config = dict(
    n_layer=15,
    d_model=96,
    n_head=3,
    n_kv_head=3,
    head_dim=32,
    d_mlp=384,
    vocab_size=2048,
    activation='gelu',
    norm='layernorm',
    norm_place='pre',
    norm_eps=1e-06,
    positions='learned+rope',
    rope_base=500000.0,
    rope_fraction=0.25,
    qk_norm=False,
    attn_scale=0.177,
    bias='all',
    tie_embeddings=False,
    parallel_block=True,
    extras=['capped logits'],
    init='uniform',
    init_std_qkv=0.0466,
    init_std_o=0.0,
    init_std_up=0.0466,
    init_std_down=0.0,
    optimizer='adam_atan2',
    lr=0.00175,
    beta1=0.95,
    beta2=0.95,
    weight_decay=0.0,
    lr_head=0.00801,
    warmup_steps=570,
    schedule='wsd',
    decay_fraction=1.0,
    decay_shape='linear',
    final_lr_fraction=0.1,
    batch_tokens=16384,
    seq_len=1024,
    doc_mask=True,
    train_tokens=128500000,
    steps=7844,
    dataset='wikipedia_en',
)
Each number is 500 + 40 x the weight over its row's rms, rounded and kept within 0 to 999. Layers, rows and columns count from 0. Numbers have three digits each. The size before them is the row's rms in percent of the matrix's.

# up: layer 9 MLP up, 384x96, rms 0.144, rows 153-281, columns 48-95
# down: layer 9 MLP down (transposed), 384x96, rms 0.129, rows 153-280, columns 48-95
up153 103:557509528525503483475525486467445444494529493519479493456513481516466544498540426470511514457517480509485526479488519406463515421617409444506516
down153 101:462555476581582483478480433543544476539530392486502528503552477591449481542494493457486497467542483480534449404601582493469468514525484456503514
up154 094:491412437556441538505452516508475432530538570495489505492445454462522435481485465514448538494510593481477551585529527461491496525480477549473451
down154 085:419523440485461508499474578498488504471513468508560550482455598439509518512487537451508483484535510495524474558410464526482475480483482503579484
up155 097:563466582532571480511540494510432510489519472498521493543485476423482480493482506497515500475516532502499473540553523441507502496455480499464548
down155 105:508495531431552470527521453491443512512568371527563464495533553530473518491487521450529526500521467539473502507597572512526550483409505519484495
up156 099:524477501469433470396528477472434497525416500543495518571496521449531531584488512530510450548443487482517471458533463429531500526623440514448510
down156 099:452505491504418586555500517526569477476487438490504500502450503505555474474469517492510505410496486457582463530505385580484431484554531487566492
up157 113:557480444468480508450536515485539510519513607522453513515577440483523578506476542568501504516411548506475473526437494490454526577589524449475503
down157 111:519570551450491574533511541541491505513521532464492468581533539444473455482503534512522496512448525540527486529523538449479523473538501470435434
up158 101:492549461454430541499496486417477484532558601525484482492502475496473464542574458470496444518507588565480495580483437443557493574498449458534521
down158 102:495518520514447467538479511547627510472526489499535517493515527477489486536451449423555527521447497462549430498438512436554479483514535496450458
up159 103:507451462404506554483541515454485399482546537518489488523496498544490526555569452534514489483490488578533493590393516434536476489525471404553510
down159 110:502531494464451497488522515583561437504519499509496468472576496546546488482472506396524549521534461498472474498465488452517529529482488539487521
up160 106:571436476517540561404490582509510498502507465487537453496520484487540484455443488558528463486511528484529488557474460437483526611470506496517559
down160 104:515496451524505584520432490495456460492376471488478474506525524537522511494530498522479551418506489475546453504537521515436515489504478519511531
up161 115:504498539494481528444474463511474550482521505538511497522594494481483532507442471578571401513499455519529440473433496452490450463549479418506450
down161 116:461542455508512596478521517593499492516532489470458479463498534503462547448475529581484498418518528430552501471526492464570438474515517498508435
up162 114:505448498531454478499491508406502484508486552469549494508505464476522561540556487518515464493427494496490384536512451447478551519492517522518464
down162 114:502547535511487526469543497496419468521498506545509568572529461542468505480483492529597465444458444524458529493523463510503514552581473458425481
up163 113:469486492439536575462569526452481474492452516531452433513568518446501568515468526577474477484482488489465476528483520485492445473580514553509506
down163 126:420512519503529551434450518506536506474549477504425439434465524466521466508530543569544539488513568504503565457423556475578482519488465484541492
up164 098:474463440466455550458518603504561477567449528527505493513559499496485487537502479492471459516502560444496526516470487480511522491509459495438520
down164 093:449575553451512465454435452458457501517570490488465535475485492534520493549537485498394496468448468542548504484554451489478460586436492574483501
up165 092:501529522445502480490464504428472449463532522508478490519511463495445499512514453483478524470503529444499465568552578532583484524507482453505434
down165 089:468437392533502495555468542511513525490508440485530481541519550445505459471559529428522503526511519546568559435481466452481553495493593524453501
up166 111:480528485466431463442479466493491399501537532503382466465499477448502521516493442529500452513508533557466532508419451478502515487510418466495499
down166 114:576542550494537570521506572489568487508423501474575519544502558559456491491444490473537508454484481495469494498503532553560498456481536521483537
up167 094:586476525515479484533454470458504504415472528490564533571532523495455476521499461476525478449546587523509442461473433511491522514494511463471484
down167 093:456451526494474461519519520472500523583488524499507461393486576545527452464468517488498538539445503487544560459497524509510484551495551532514519
up168 091:423458519533524569463461537480469516539536621491469523542498513588507509562445511568438479502455516507477508553504555482517486418502466515530472
down168 079:554517493514514513518519482467534432440513486428457505484462519493484496557500452496499508529557513487457538502501442477436475516500511483498518
up169 103:506461538486460486481521589479467510475450549573445490560523494493514541464504494504549454501496453503501468537520569561502459552517508482510536
down169 102:489502398526507516515490498484603524487508504523524581501520496498546510495512506457548556418478473446526525513477487516477525432467505520470501
up170 089:477571463506493518493526576490480507586429452496496507586533470514487534528427465507479477444513499419477482501484576516455499463476549486493457
down170 089:539485525437438441531458492545447520411520508466519530400511488533478515479487532529567487541490414525555493510501450493525494562528563567524523
up171 116:482401498450502475508428504361466509540497507502516472517457512485497527512507522577497518443537541489447508541498517432540506501481500471509479
down171 124:441462491497449461504519478536481508433501607462492470447506487500555459478484542595515529436533517467485552475501467488573479583456531573449462
up172 084:517432566487474349480526545479511506441583519531523500489449501492487518514510481491551492464476541503438530519474513546475422531501491489478455
down172 082:537480434490529536522490446493493483519468476478492503567520498481525539457491456448476488537456429499512488547604496484506491500568558513489526
up173 085:514455503450532506495595513478427496479488475523526456522508489491426604524466556494489513518505560566522556500497431495465471568467466477487524
down173 081:518492460532502497446393415474479498517568488531506501515518511499553437538503509507412481514550495531502426454509513489533495493449487536494554
up174 099:538498517493461487487468531495452473485559534574477533504518515496505428499487540507587440452470442471488484493497464509519507531518537448500454
down174 106:518456496525534509567577442517559572493468476496490443448494452494424503477547474524476491559564515490525467547511543449530441502499509498511438
up175 101:537455530486498508490460457505489435547563483574499478513479465506468448518482529449490427447550547474537483517472531476584516510461425506510466
down175 097:548583556454513432520520528519483464507522491449457461506589511468460410496553515425511482494499499604489482454556466472447514510507549477523481
up176 096:542506484417475505437470483483402467547601514480504499515439497524469496555494515455475486442562586494399530519533369478564535528509473491488532
down176 087:430550474486535439528536552503531533466451541484489499546515486513451524454496531490424560507537503509558472468530510405467469505461545471515483
up177 096:540448494453473545481578518455492457472530531551512536544473491480448546437566438463518527537479537565481541553516495522526445565496501477461389
down177 084:467501495550467475510476575506564556450433541464476536555514503521470470486435517518519512453488505479556513494462461457553492417616528483487542
up178 096:505494479480521567501510527552504555529447572477506508528577478510454504494464478522505427465525516486465544498407518516496519535506465505546460
down178 083:463533441561522452507415526489480498519534495563481459524549486501439501537450472549570441534486431481394496525524466524512443504579563507556529
up179 091:520529575442489563555522507506522462521556532511424494497505532579450554574554514515503521487454518555495553546472505509530411485449516489421486
down179 089:437502445522484504492482587529497456474490528471516526505494504504511531492432496526569449517486493498537473527424422566506526442457554568620464
up180 101:512462510499456492459455504492489501527502567553436476497522508530438465558504523495497513443539533517470496462527439369496499452490477450536566
down180 106:510464497529508477518520513522426468550491471512503488481486515505444487536490564510550555508455536412608510537476517518443486520484490432503479
up181 106:551450514427533531552470496495514506480480521558482502548533498456529490467517525515442458482494534483485552456511444474494578574497428488384536
down181 114:460402469569481511515572491528516436495467530514489461487512551515534540515426525493574517461479527472517566497459557494512513485517495484484508
up182 104:442465570506441530523547544519523449544519573456467409528513481472537512537552435479495566446461563529511498555501550501392504497495502489498514
down182 109:495477469468544479526471528535544428503522450526456510443531554528458480561463531435532508528475540468514586477517450563526544516456596506576541
up183 100:545485444450540443513496533477481483492524483542544436604512476437473528503477418463513549486547515468450426477507490544469419551441496431538537
down183 097:457481524491535552545502492491511514564476535513535515480505455481540478391452524561458459521514482405503549550458536478550481444516487530480445
up184 122:533418598496477469496570468477454497548503460598521474530551513494450488508475491570556411489491530516525470507466437504479508466542440511465509
down184 116:430489495540473531462505522589513608495541474519528552487519510519458509542473520506535480517388456475536495441500504424525458546522496465502395
up185 105:534422513540489504440521534489498445535563593557463476478542433506453499503570493483435480430587545499535510475500516470422560480511479546485468
down185 106:504505508533472499461435465508414498511425490523554524502481513453413532512559509506485505521439455509463441508568484565514511459440551571481519
up186 095:443495518567497493496552507430475525536507494553564423537567522502517550477547470459533412510480468527473455521484469490526489484465561448501530
down186 088:471531397501567449520498514578449504449521529498551450503578512538497490447441514497469571493554437469510513504505484486488550545484490483522508
up187 099:485516558481559531490484529460514553575483484471481463562513377532460528541482516544553493439476494517486476508517570466497494481485481499490505
down187 106:533502538440422474434541523559497431471446539487559510539549453545489571470531454484459471497549516536558577515520443519467570501437522530452474
up188 090:515462500469523523523486546443495506589476556423501487523489447498512506506516497467526534541509537473474528577424434521471489541530550407472449
down188 088:506536455578525517441481474518485474482506483534482525516528464568500508585500489463509473499526531509526483514566463594482456490386403568545507
up189 098:542519486465588500389537507500516445600509463466526471498509425454455506554512432531501461510456455604400406500517503445517416469476508496503467
down189 093:469436511534496500504477498526483556440452566503532560508468487481523468614481468580594557424460427461542487467491472569537515573576453529540483
up190 091:464547513493482514494497492454476463501493520544546513540506564473517493519545466494505478497514420474501519512488473551451564607500537443403516
down190 095:490518567464503427496475552490517498533467440531516468513522530492491547435493517512503505428547528538472554433501497425480504421531532524490479
up191 096:481536528478489478562601549454478522556507530517450498522496468488525514540529536526470486476397460523458552449496505464560526507463490450517466
down191 093:431504471442491482489511476540529547532533461532500463531529474533538531471469463448500593540570533513493481503378535483531484520481483457471531
up192 098:437552515442485481502552498491524507516413540489529484523527517483515530540578434570531495465459505487407371475477521489506466492517534408490509
down192 091:560532491493486526487531410509515478532452471503513500429505556511510491475465426489504479563521507500521530520459586429515540531510447564551585
up193 100:483479544448448486417501545530502470562506511538475546536479499439495514544553479562472487510524488555475473464564495543466454492506531476528555
down193 100:497471478521513480523519464439469498464564524499539546516506453483482454547427560481501568505503517531558523480504566571468528471447513478505422
up194 082:487546520479534471549487485470486518571565489528517504507454481390485499533454505448415521482492507534521512500478515528517503525478491471416552
down194 078:558483452447469461488543479461424493453464495479490537545449518612495496540416499478466555480540517518504481536531452510459534477498574504451510
up195 101:511430497466455498505553483531506583542440541539536482544480435437517502461572483528562511536510466453523439529449473422502487530555518442527480
down195 099:513540435459548556465502436518475487504494504534521463536440469518473575467462509510436496477597461514444508534498516517480497449458493477571508
up196 101:521477468530506516476473471481475466498565559546462524514480545477526533519527464520504448444475592509506501499508509482541518552586463478421424
down196 106:466475532459440489503480530553581472489514522474497579507558498548513490493481546563483542570605478452505491427464547456517489488502511529411506
up197 103:486553479507531472410510478479507437537554564452480506510524474477535549540490504509536452506465532496482478576442493526480456467601453412566423
down197 099:463468545512455482454477453539537540474521474530453465511504498524496533507516478476508564570464545422496485571557489516469511532472467548479593
up198 100:440452504505463578529522555469425489484471483518539469503509472502406559462540445476391526438503532485472520536519486458556481469482433508469501
down198 098:465490490508479525507467486559491487516493487452584486502457519513491534498469528527512487488578392514557549530505523551489491526455526467580444
up199 112:530477481510478524518475453422522432501553551541425541472477474494389592488492491493519473499416481522555534620502522503521523537504386428482509
down199 107:462561407508570473477516510485561444526515514494572498512495474541488469455506493521465462523551493450371471514571612495446513432433492536563524
up200 105:493440523403484552474561502546448504546488472528494511536534567505483471496567440578546470482424532560483416505513481531488505579521567529496573
down200 106:461529472528540499491470474504538555510491465494483589543497495536528561471456483506487487544548478492511526507461547566440412450485500415503543
up201 098:470469551503405496472472535505536477459561447561480459522501503525529550562595441558550458480443500580502468546473473518569492511488467492528529
down201 100:503503435515508484579503519526610539489467480541473530522501539531562496485487420515552497507562431488555494473461541514536533487449548541546492
up202 092:516451502502531421424510499514405471516430500500561523528593510475444531500498547505482412514423507571483463485517515524500473560495520506535535
down202 080:480479466519570470412480522494509546470530550543466483442483532522520498435515479510429568446589562478450494508529430477528544497415479559510548
up203 100:543479550486468546472507552498511483480459497493452490537435498505476574531479524529481400486464484516492459528505515523449546542493461468493535
down203 098:456594500474556497547532473458471437443482431478549488431471508423473496580480527602445510487460482490490477535485516514535441538471494534482487
up204 097:502497510477414560510508424531466532539584524449459454528469485485486561516563437537458516475445515534480468553516517436524458473530469543499465
down204 099:508478449481522537479581500526537546574544446519508506498541491565454586513444497481503443442576529585436510540530534433473508521488487559489468
up205 099:496460473522465555432558543449525485535544494448492413479489527453514526543516475542559514511462502435505529515476507462449524537532485459506457
down205 087:449514453519444503521437478506476465476458506422528485520480466452451454503525494441487501523548482508575509540456480512458470550469464437440486
up206 116:486554471472509422502467561462492437509528490539486465516527459497514528522474449551480447428433457465375456560523436495506523480444492487451547
down206 106:530500528532550525568489518507474493524536556529470530537482523471492510481509525484540476465476464456480496478445461500520446521521534512441500
up207 117:488470535492530413518481600467481425491505508522488519529497507548462519492573532544455414479463514475524446529554518510489515500508484516474492
down207 134:548572496540430517549432490497483475479534515360457466464439532457539476501481532481494466539531568544460496447543497446519468526502473520476523
up208 108:509440542486541474425584431492441490534468535511500512511478478442409570534454495555539493429468512554452520517470472455463480432518480469474474
down208 125:471512525518476449542504457487504496492487515566518464493428509546529468602531512468549530513466534471513535447459543519536535456488525512464509
up209 094:546459567486556442438464533517414513560563470569495427496493494458486512515473480470475504494522523431478479494514465521512481568492496519509449
down209 088:441433475589515568549574467469489490485518454436449515536484523532533570479552580472480511490509477482494547529487519503471520414560559479560502
up210 111:528436519556509585496455571520459524497474456486511545566544479460483553483483521486538486433480491528505391530441484500532512509498471487464382
down210 100:527561483541449421476477580526476498443523472467539539462436560545552533463481542487519549450495564464550471558519483498476508493467532491477454
up211 102:452481511526522475402524624510490469560538500540522443530553469511513508601544426459536474519514505529508499496482536477486500552494536551425443
down211 100:482520564533498435484472461493509551510501541516490489502469477448505472513525474484472433562503488465508505440512501444541524500512490508501430
up212 113:550503497438459454482554527402485417475510507506486485568503474479470480532547469512565465487461500576511477483439437455554456503543440439524467
down212 118:537557509483437508506434503532608502531472467407428536436548488518486498517488552466481478487482442503416462459535567523470412468472521467551495
up213 093:461530484451514495473494512498500499544438469501475487577542450546454453549518453547496469493550539542501524478517465468482529497476479491551520
down213 092:526494525508540494504495465474482499528496466512462567508417550493502485488526504408558438556505451469440515487478471544537517461481496442498482
up214 102:508443461504499500463545466499451437505494491564432477523574498490490533475479524500508450577473512534547496542495396406535533478552446516469505
down214 097:494568469537537487514485483544475442470440529548575455497471533430509461470531466509520500504457544503467459548514485614477469545458512563502491
up215 101:449515531502498508491595532470475483536445562507507525528490446480480586464512480489497531491481451521416522453517483499511450515579488485359547
down215 101:536513478616506427550512513564455530513513447466479475488444493536436508447455433546469452531437477481533502496488461519551460486526551502491542
up216 107:492483457449511537521534504503488479548502521519439431545480427438508505482473538527477480470487545555463497528526449496460429435509483449466514
down216 118:406498550497464499470507464556546447564540539485462515478511443535515507501477520496541542474466478527578579493435554543499451514448499481437468
up217 080:492562478479510456570537569505477499508555505524533492467514540547489510515491521516476428446365478456542488504508516557446462536405427521424499
down217 090:512501549497529476478517421553483499482476518515486567476485552535509473434427544487551523585580408469529462475548491485475515500596496464477464
up218 096:513556536490460499497547509490516516525523538465517467499488444449456517482508478455523523520500574476529473446494575476538394463532432466474458
down218 099:467509471495554562541548522456490478372463525541485524539475526520534414463463544535509464539489498511550574568545420494478552535485525492475502
up219 109:488487523459404467482580493440494556610460528562496492543464559468490529546534472521565421545447569523447482529463467503511458502544550492485406
down219 102:497570552447466480517531549512491504460474547500494513534453523555495467492580512484512434533561510481488490498507517501462543464431554576447509
up220 107:476454540500503519448507531527515466486496497491497508533475448501438490543553453593522482493472516557529511549462592441477433476483494544488419
down220 111:460543516526491518460512630525408520482530503515420475505487525451463433512518529565471497438512472503502467459443462561531503494532550532452507
up221 087:464517490464540445508548580526493517491523566523527446548507472477498477514542490475473501437537587471543492468438494566430469500561488473576504
down221 092:484499476457540459540481484478423479493462464512508507503514523478498475479517536460509455586540474529494442512469465435414524487503511512555536
up222 092:483500510515524470507496546513534491503527497497515406465521469427490567492493502503509517503533503526487524483462476496506431449477512471565495
down222 084:507495493529506501545498510445523397468505524513481514428552500460492432474519497526511511570500524540528457461427487452568499504495491423509485
up223 098:529475538453415471536491515514556470495507494487446572472518547442491489516513446526449538494475571507509454555514496525439489595511562476528522
down223 097:487534514437526444564491479542514497501510434550470499482462515486552384551484517487538565468529517507528522468510482492512485490493472469451519
up224 107:547538499501485575497537526472501486507424524446432503518508483457543552464535507526568521501455466514469462548473519509491482570515482441480495
down224 103:448487456516444504514531474513457553456534499504520453452451477474494526555406493514511513422496536473476435379489487479460421521464505565526468
up225 098:599536518506486485443524470447490515542519568484519457531525478519445507511507425491425535491485472548457543497537459498580475506574497538488474
down225 094:505461488539415507507529512470498465439483482531453529521521566523557475463475488513377525461606476559521426541474407511429469429521498441489549
up226 092:570491611552503442473524473537476467450619496509520432490541510520499494521512498462490504479481538510493455513469473466507554553534494465479516
down226 093:492462494532461410501446549493481544563426480514488534537470489541496546488527488481478405457509489517523613413500497512451494477545461505561555
up227 094:447496477496559493494534541483499500534543543478520519531569496508479526505550516494487440499444539547562501533440534524407499502508455518466480
down227 087:550474559458549513464478465513433493408466495498496526501463572515491439462461498509518512545579431520459473518573496558513556576516560499541461
up228 106:590489521446464510421540573492437553584483585459512499568508493537430487527499448508504449496475515478483535488548493438525514492515537485489503
down228 118:490535471515492502441495426513531501489457474490490468570560532509514492438480523541548464474416506552524557433515526508503521480570468483454463
up229 103:423475519463504564426476486530430506580543428585524490516516462497478495591477492538550407473478450470500500494422497463546460510479498540441464
down229 109:493576532562455519532481513485464500493436524466530453483465524527528523498463528462482497522479516484498505511515545479523442571464474476422452
up230 108:491443495480446493402535498477507543513529558526527480525461523443489513583544440523488504539425567560532528547480527476558532594471537456473401
down230 108:431461523447503453550512525581545456480448562496475509464513481443484422493461546520529454444578476508483565447492579476503479512541527518536494
up231 094:436525453497564537453480513491509539517518459547519420550594540487462475535498497457518492471511484462533529498501489421465423477513536544459506
down231 093:465523534597472481490441544514490483527548477506518517527551471457460479560577513483583559473500517505516527493495413525455492496506484415494514
up232 089:449440539519500484522542485536518483639506421558491520563475524497482549517534559568499506495498521570508487477396429482485426459458463480509502
down232 086:447560491524517476556500471481580547532434549552530505458496498462485565379532509504434546508494561484507464537470441511493525454487493472495483
up233 100:436433492475523509489496479524526511541501508526526387528527455510536520533460469546547533500524583462527466564477491472543495505492510505541497
down233 101:493488473469485484524602564558579464533484528506463458491475528535497515490519488515509566468467451540460536472484475516575496483448533521546462
up234 098:518456497475519505473475508495444499541472508517536526539478501458515485468467468578541452467443517457465503551464485555513541532494503469484443
down234 102:508513472515490481510502430478526472491472473456528500439571464499523547440537555446507515488518409481504500532506575452510469516435473445561482
up235 107:511459511460502531475483519448494428465541498483490537527458489440520476620485550561501481459523514574468449572460469503473487494524474566483486
down235 111:507508461508506459513464539477555585502481513533554459467480512439546473485441574448492462490497471491483533411463426505517517498439539449469590
up236 081:462478571494413492412443491488421457534514504437503520511507527521525522489548565503489486552518519532449517510484456483581503546496548498479494
down236 081:540518456501566445542514515534471522529536509497473547502492496495465525472535382462457466467473516454547519470517495441528437510452479482531482
up237 100:479463528515459486417472465449487458488543492497413385542543504506460567550555521565508494459488549566528443495544530507461486513444547520530483
down237 096:511550556430461523460494532521432524449511544464438475538528425520458517537545496445418433531484494425482520527557525452555529507510510550505478
up238 091:507500484439473464545441403489478509496515549597518494500597537488462485481556518485484445511569542504558496486481475469530520557508545506485441
down238 081:541474419506546488520568575432529506518494524466449485440443457550490486506537468543463565523478508398515472518531509501499441476490500505546546
up239 109:511414491539486509463532492461511504513555536480492486580530511477520469546502462553539514500544604516488500543424492495532536489525485503453485
down239 117:495529538503529394452508409524479531486504541511497523529534504498494521563536520548499532513513527514419461503459518467518469453493453611509491
up240 095:521506478516466439426442584481454435520497497545464411503615507517494524465470438537481468540535524500546515488479457532397525552515547559474488
down240 090:461488489539547523515514455518532511467465423467559489426462557486525450516508540374514468433534449442426541472471555475487503478449478553556499
up241 098:509461496483468429488511476539511563475534530593400481542494465498472537530563472457491470428503527547561448547539509437555474598490505512482520
down241 104:482480425523483465590500480555544523536512525499560498518507570466482467469515421446570474596496464510497491573441505568454456478534509511506405
up242 110:471534449450491506409509505534478545585475542531543423557516439519487519576475465543550496414525558514467523536473542461535494504527481460469473
down242 122:479503455535518551457525506510498567499425515497544445447540494522499485551426513440550556560495460449478521456396520516489542483387479469472512
up243 095:511472513461498500518488529527490498504507565505492477527539471459474516532459412458526489445524581509421495542522513501467494532479445509551444
down243 094:488468474496600463554493478526499594479494393517482543538521510458529493447487571469469552480507477470520522426554478463457526437511474481440503
up244 119:504439467517566469352494471499462423514503452544519477526559513476420522573486459576519427515432529521494469524437487453496466543489526475553501
down244 121:565495533522536499496481475494487508452419582417506567536495425529541546497469486556502462436483498495532507491537435511590482519522386481479488
up245 103:455495500463540450506533569445494408478490556544523500574558492483477546505482450501549502522455485456457499494486486468503469497513529432451515
down245 092:540446525440491564509590488438495509542514453444511602495502457477464510520454544428502502512495453506522492488543577549555456483541493519565514
up246 096:498467467480460504477471491445514480490544468510489384547556487485491481531497487489535500528437504425490537467480441525536460504451490511501529
down246 094:546470508495451540412560483435485520455455527449455537480512495542493436452484474541505525450464448548564438509511439502459491584488569501479533
up247 109:498549586524420512517495569457481519502458543546519468487509432468467521477563478458510469486511559476487455534534490506560449516489462492489363
down247 126:445506489514511468481476496494474508551474481524540510394495522462516490508475540524475532562505504543483609475429461574516450534561517476491498
up248 100:449484460526440523500450609442509533486464610479517482555579484460548526494601456473432500517520551533487496492536467514496467519472450506450484
down248 094:508464514616521479481433529543501473446432456423508529480522406451511505481528544562564511571456537488547497492475447546505523497467443529496492
up249 089:503436502430534526474536501482470447541491476534529462582548470497496484480441422500488521451513598460486524463424477562482460445490424484537494
down249 089:499511461551567492510530516486414493488588491461512520522529465414494473444500540521435485507455457550567522502539484469512492473494605459442523
up250 100:545441463475510553523538566443521560436560500567488518463521475513519538571502485527463523424411510485487485571514485480552456506546552494487458
down250 099:521499536508562474516439440547476486469534556480503573601536523457471526408510493508521504548508485571509526486546529474513475494476457404491473
up251 088:468535451431469537483458485446495429528491466502498413528509473442522500531565432463491545551539506507580462487529474436542501502564577463459528
down251 087:508496494544481505471517512538469535462499551545537598418509586568478484463476528523459449494554469506447505466515446497541512511502448507500527
up252 116:543456503528466555507503474511483464444468526532435475525554417450480525425594451466560488482540522510511416510497421435460412532498524458533459
down252 144:568476475517515528524481470574454494469464549500525513498528526509469530440400531454511507487468480406565530445523433516484508514508511427514491
up253 092:437456480475433551512518443453489452536542528466512465494455460483532507548556534440545496469518588537479546485470517452497486524493513438497483
down253 085:563569488559492459502497430500607499420489456490497465460410515521522481520495470504546497516486540522497515515549500518520518533512511471459471
up254 102:530506530523466526507486487546525499494499476537544479518568570396486451547488506507468561451482544465448451468441502466539493479512436478498499
down254 097:500514501530560450537509480504493431467530461477511544514467501526495578467499454474450493455465471488554413485533494447481510514509518477518496
up255 100:544459459425451570470510525446515513482541515496448538496535464476510507496512517563469550419490555509542543490470541464503463514515525479446484
down255 101:519562521480494518563449415497486405528523407486543462516507563550511512465566502465439478488381577483502545510542590503512491520485450504492501
up256 101:481530503434459521480512574453514450549504547555492477480505528562549481543518458522447483465508560444417472516480532543441553445503453527436533
down256 109:494452527514480520506549527607516540525471543482478463463420534555543494475543520475494557401519523563408434441502441476534436426537490513514508
up257 079:516546543518509492485454464501449535515625573549415452490483471465471522539493502489503520474513493550445499464499425487481529500464481497509497
down257 084:507560454503520578509543483481430472460502448529528520511523496486464478492550443493454531535473464492493485441506431514480546476461507447505491
up258 096:481436435542480472467482518443451488509478547492463439464534505516472559456545525556531497463468561521513434470547485501437538523493455442514573
down258 094:504524459526489556587459488518548494503447497467541507445460589454561520549492507471560561521457500424563545525489480523542475485558508512552538
up259 099:564467519552489527464482529532465447558526510450539506563519452497498515547485432464579516466460503578540500515482446481425432529517522422532471
down259 092:461498485490464477564469568494551537494494543581506521489535523471524493446476519492529528548447446520526461476476521463504477462472469541561502
up260 091:465492556475525477477512587457545429513563555541539434474514465429498602522503438488521524433482470511407482481478489519468523505494494416492503
down260 100:479454471552473503558513543511487566461535504490529488462471550528585465450557508500462513468485458445480444511536473465507513550532540428496479
up261 091:450473519457503540473565495473511530465569458520495489462489471425488517535535501591541490446465514571470552558459479485552410514503565471435486
down261 089:494467464508517538546402461419545467494434537499519523504440490552438539411484505537424481555512511503547473509582534474483489513476472475541513
up262 111:495436468478573474487501510469457474510509587509541512495494515505487486501590454477513516502522517482486468493525449383509458500544483425441458
down262 108:600537492534434457450545476533480584469496476533506447432450565546522499442511495595485470490441559498492514375501482573617521470475564528497483
up263 104:479521519498510559476489554402524427475543540576444451480478507492464575463539555561446483464483538484537489485517471514529541527587425496489539
down263 094:439534499543526483510484496459542505459458501435489532504507475474502511484432524512503587513547475477520516451494589511479515452494476490474516
up264 094:486492511464513534495465463465494445490537501545445502516496516505497584480564477464521466423525494550565425492539488470498522476522503490444450
down264 096:476505461528560438511515484525535497600478513462536526473527547534472482506470475518487526510487563474441484521531576538472493385421486511550486
up265 105:517466466535442575488444542465509454471475546515475409479548457504532495566504464547556467507549573499481501532483463457410465463485462537463491
down265 101:533548489533518488506502495515462519454497465428508509519574481516418469442495537529462598533496508472522514507508430440592484554463506528477493
up266 104:480449510484528543420579492454445509578525496482451527502483525481458486585549509595552494490466491568460468571415485447481475451485535484530492
down266 107:437568441508530412568512473476503486439473531527416551498524555489539480501510508494447521491535512504528528502459493556486579502497559540442510
up267 102:529450458467557513476545568485523479561474552483545488503504432488563508456485502568484510432496468478491461517495514402493465496532503428499536
down267 109:477513549512428555471560509537530551458512545453525561472516410508554487493472464465516466464397499549497504472458572525509539439545445475533498
up268 102:524511562493470546527509501494435499541563501534474491535548414445430540452559511439541396450514458454488436484531425474518525474491503548493513
down268 103:481551543496526491494528496539491480448456474497507487518538526526409538510525483576523486499446483442465455486573529565490410500467549520478489
up269 100:548517506473496526531478499467479503515455476509530444572562519501489513492532414547521502521524452534471468510510455497476525533512517486504490
down269 103:506541512412478460492491418490539518564495466554518497399458514497473450519582503521493544463524572483446518524521480499449449533435531523463523
up270 106:526435484494490499394487575506505410446511567546479491480493533467423503522499429520500485470491512454489477474454518488449416570490483520500507
down270 105:530474506558570504515543522507537506515505549492492461473415497580560490506500564509490610473439501505509504500494573487569465472461506445515451
up271 091:551487555452529525520525569440500408545405504492558538510515433431433533515507454416536489496522552496520518454423475453557511509577478504477429
down271 088:430465476580547487529520409542494538465556468459489496511568553502539504567486487490529541518489527599472545477542500477502520485371430517515515
up272 103:512461481467525515442428573505527496538517543451518494560579468469441481562471424503564512500443509499472555501412497429550457557491492488473394
down272 107:534572445531515462505502414540483521461496506484519446447497491520471544505410469456492432554451515538572507466467535512481572495482513588484555
up273 095:537526435512535513548491504446437494497492532468563508508490481410470490451584511505481548507460500546539518504537482478429465439480500500425483
down273 091:438518533495502434463552539563461542515547483481528491546556485561523426505475476447462468536553495482492549516551459509454527516488536420485491
up274 096:486481557511491458509529517495547451488605559498427480487543487556530536463531568501458469437489537521562441553378521468481479539501417538467452
down274 088:485451497486548503495516506496461504557537532552575493486457503461413526431487522435461487478567480477497481411527502536418564582574485460509488
up275 096:518410503475505482475512501458500434503551508475529522565547400501497480502508425469487514478568505479532540583473514412546551476552477430490524
down275 088:528514521493529507569532518469578454508543504419502565436527505511497436513506479465535515514525385468443486492520619502532507472442492507486521
up276 100:572473472499507490475540471510514456514464518530500510523545491530474500479500488646484490531461499556515475482484549387530439492500431470426545
down276 093:427537485505515521553536543530539535442473503501492463479514509603561453508472556477416523492511493477476494474518546465490535462501463455447557
up277 080:470503462499529512456535523536532479457558590493488497549458433509552471519507436498432533424497587503467511504556455470445546539482520484503544
down277 082:469505540475505485509476484472466520486514560541470510470450540533550466521504522475543456536598462456440592475456521512466496353520569492455528
up278 095:473398495506509484447540501437501534507510528511483464543447469460452577549505549540505527468461549430491433576495457456546479541496490489545525
down278 089:492541456550500498454475500457476525529542548473504580475515538581468488524486536495613453521476468511402530546527519398525487553464504524565480
up279 091:430538508432485466507457481571448514547465584493500459559516421507504556500514469519461443502519539548465494550505476491508501475566501502475498
down279 092:496500475510464559441529551576472486447447528459497486441500498471492435518451438471511536494446446385504524480501536526555527500525489530456552
up280 112:553495516408470515531481498472524452476566535524464487531499485551540524564554435530562499460459544540496536539420475480475515540490437430480486
down280 108:511546483511472492517509501545697516452467463453531493475478487545541504485499499472541472492450526541467517512437485533510529499487480521517469
up281 103:468496536500427523478529494498467438497480520492452491459530519509481500470500464485547441561460508441505491521491482451554499499566463552445515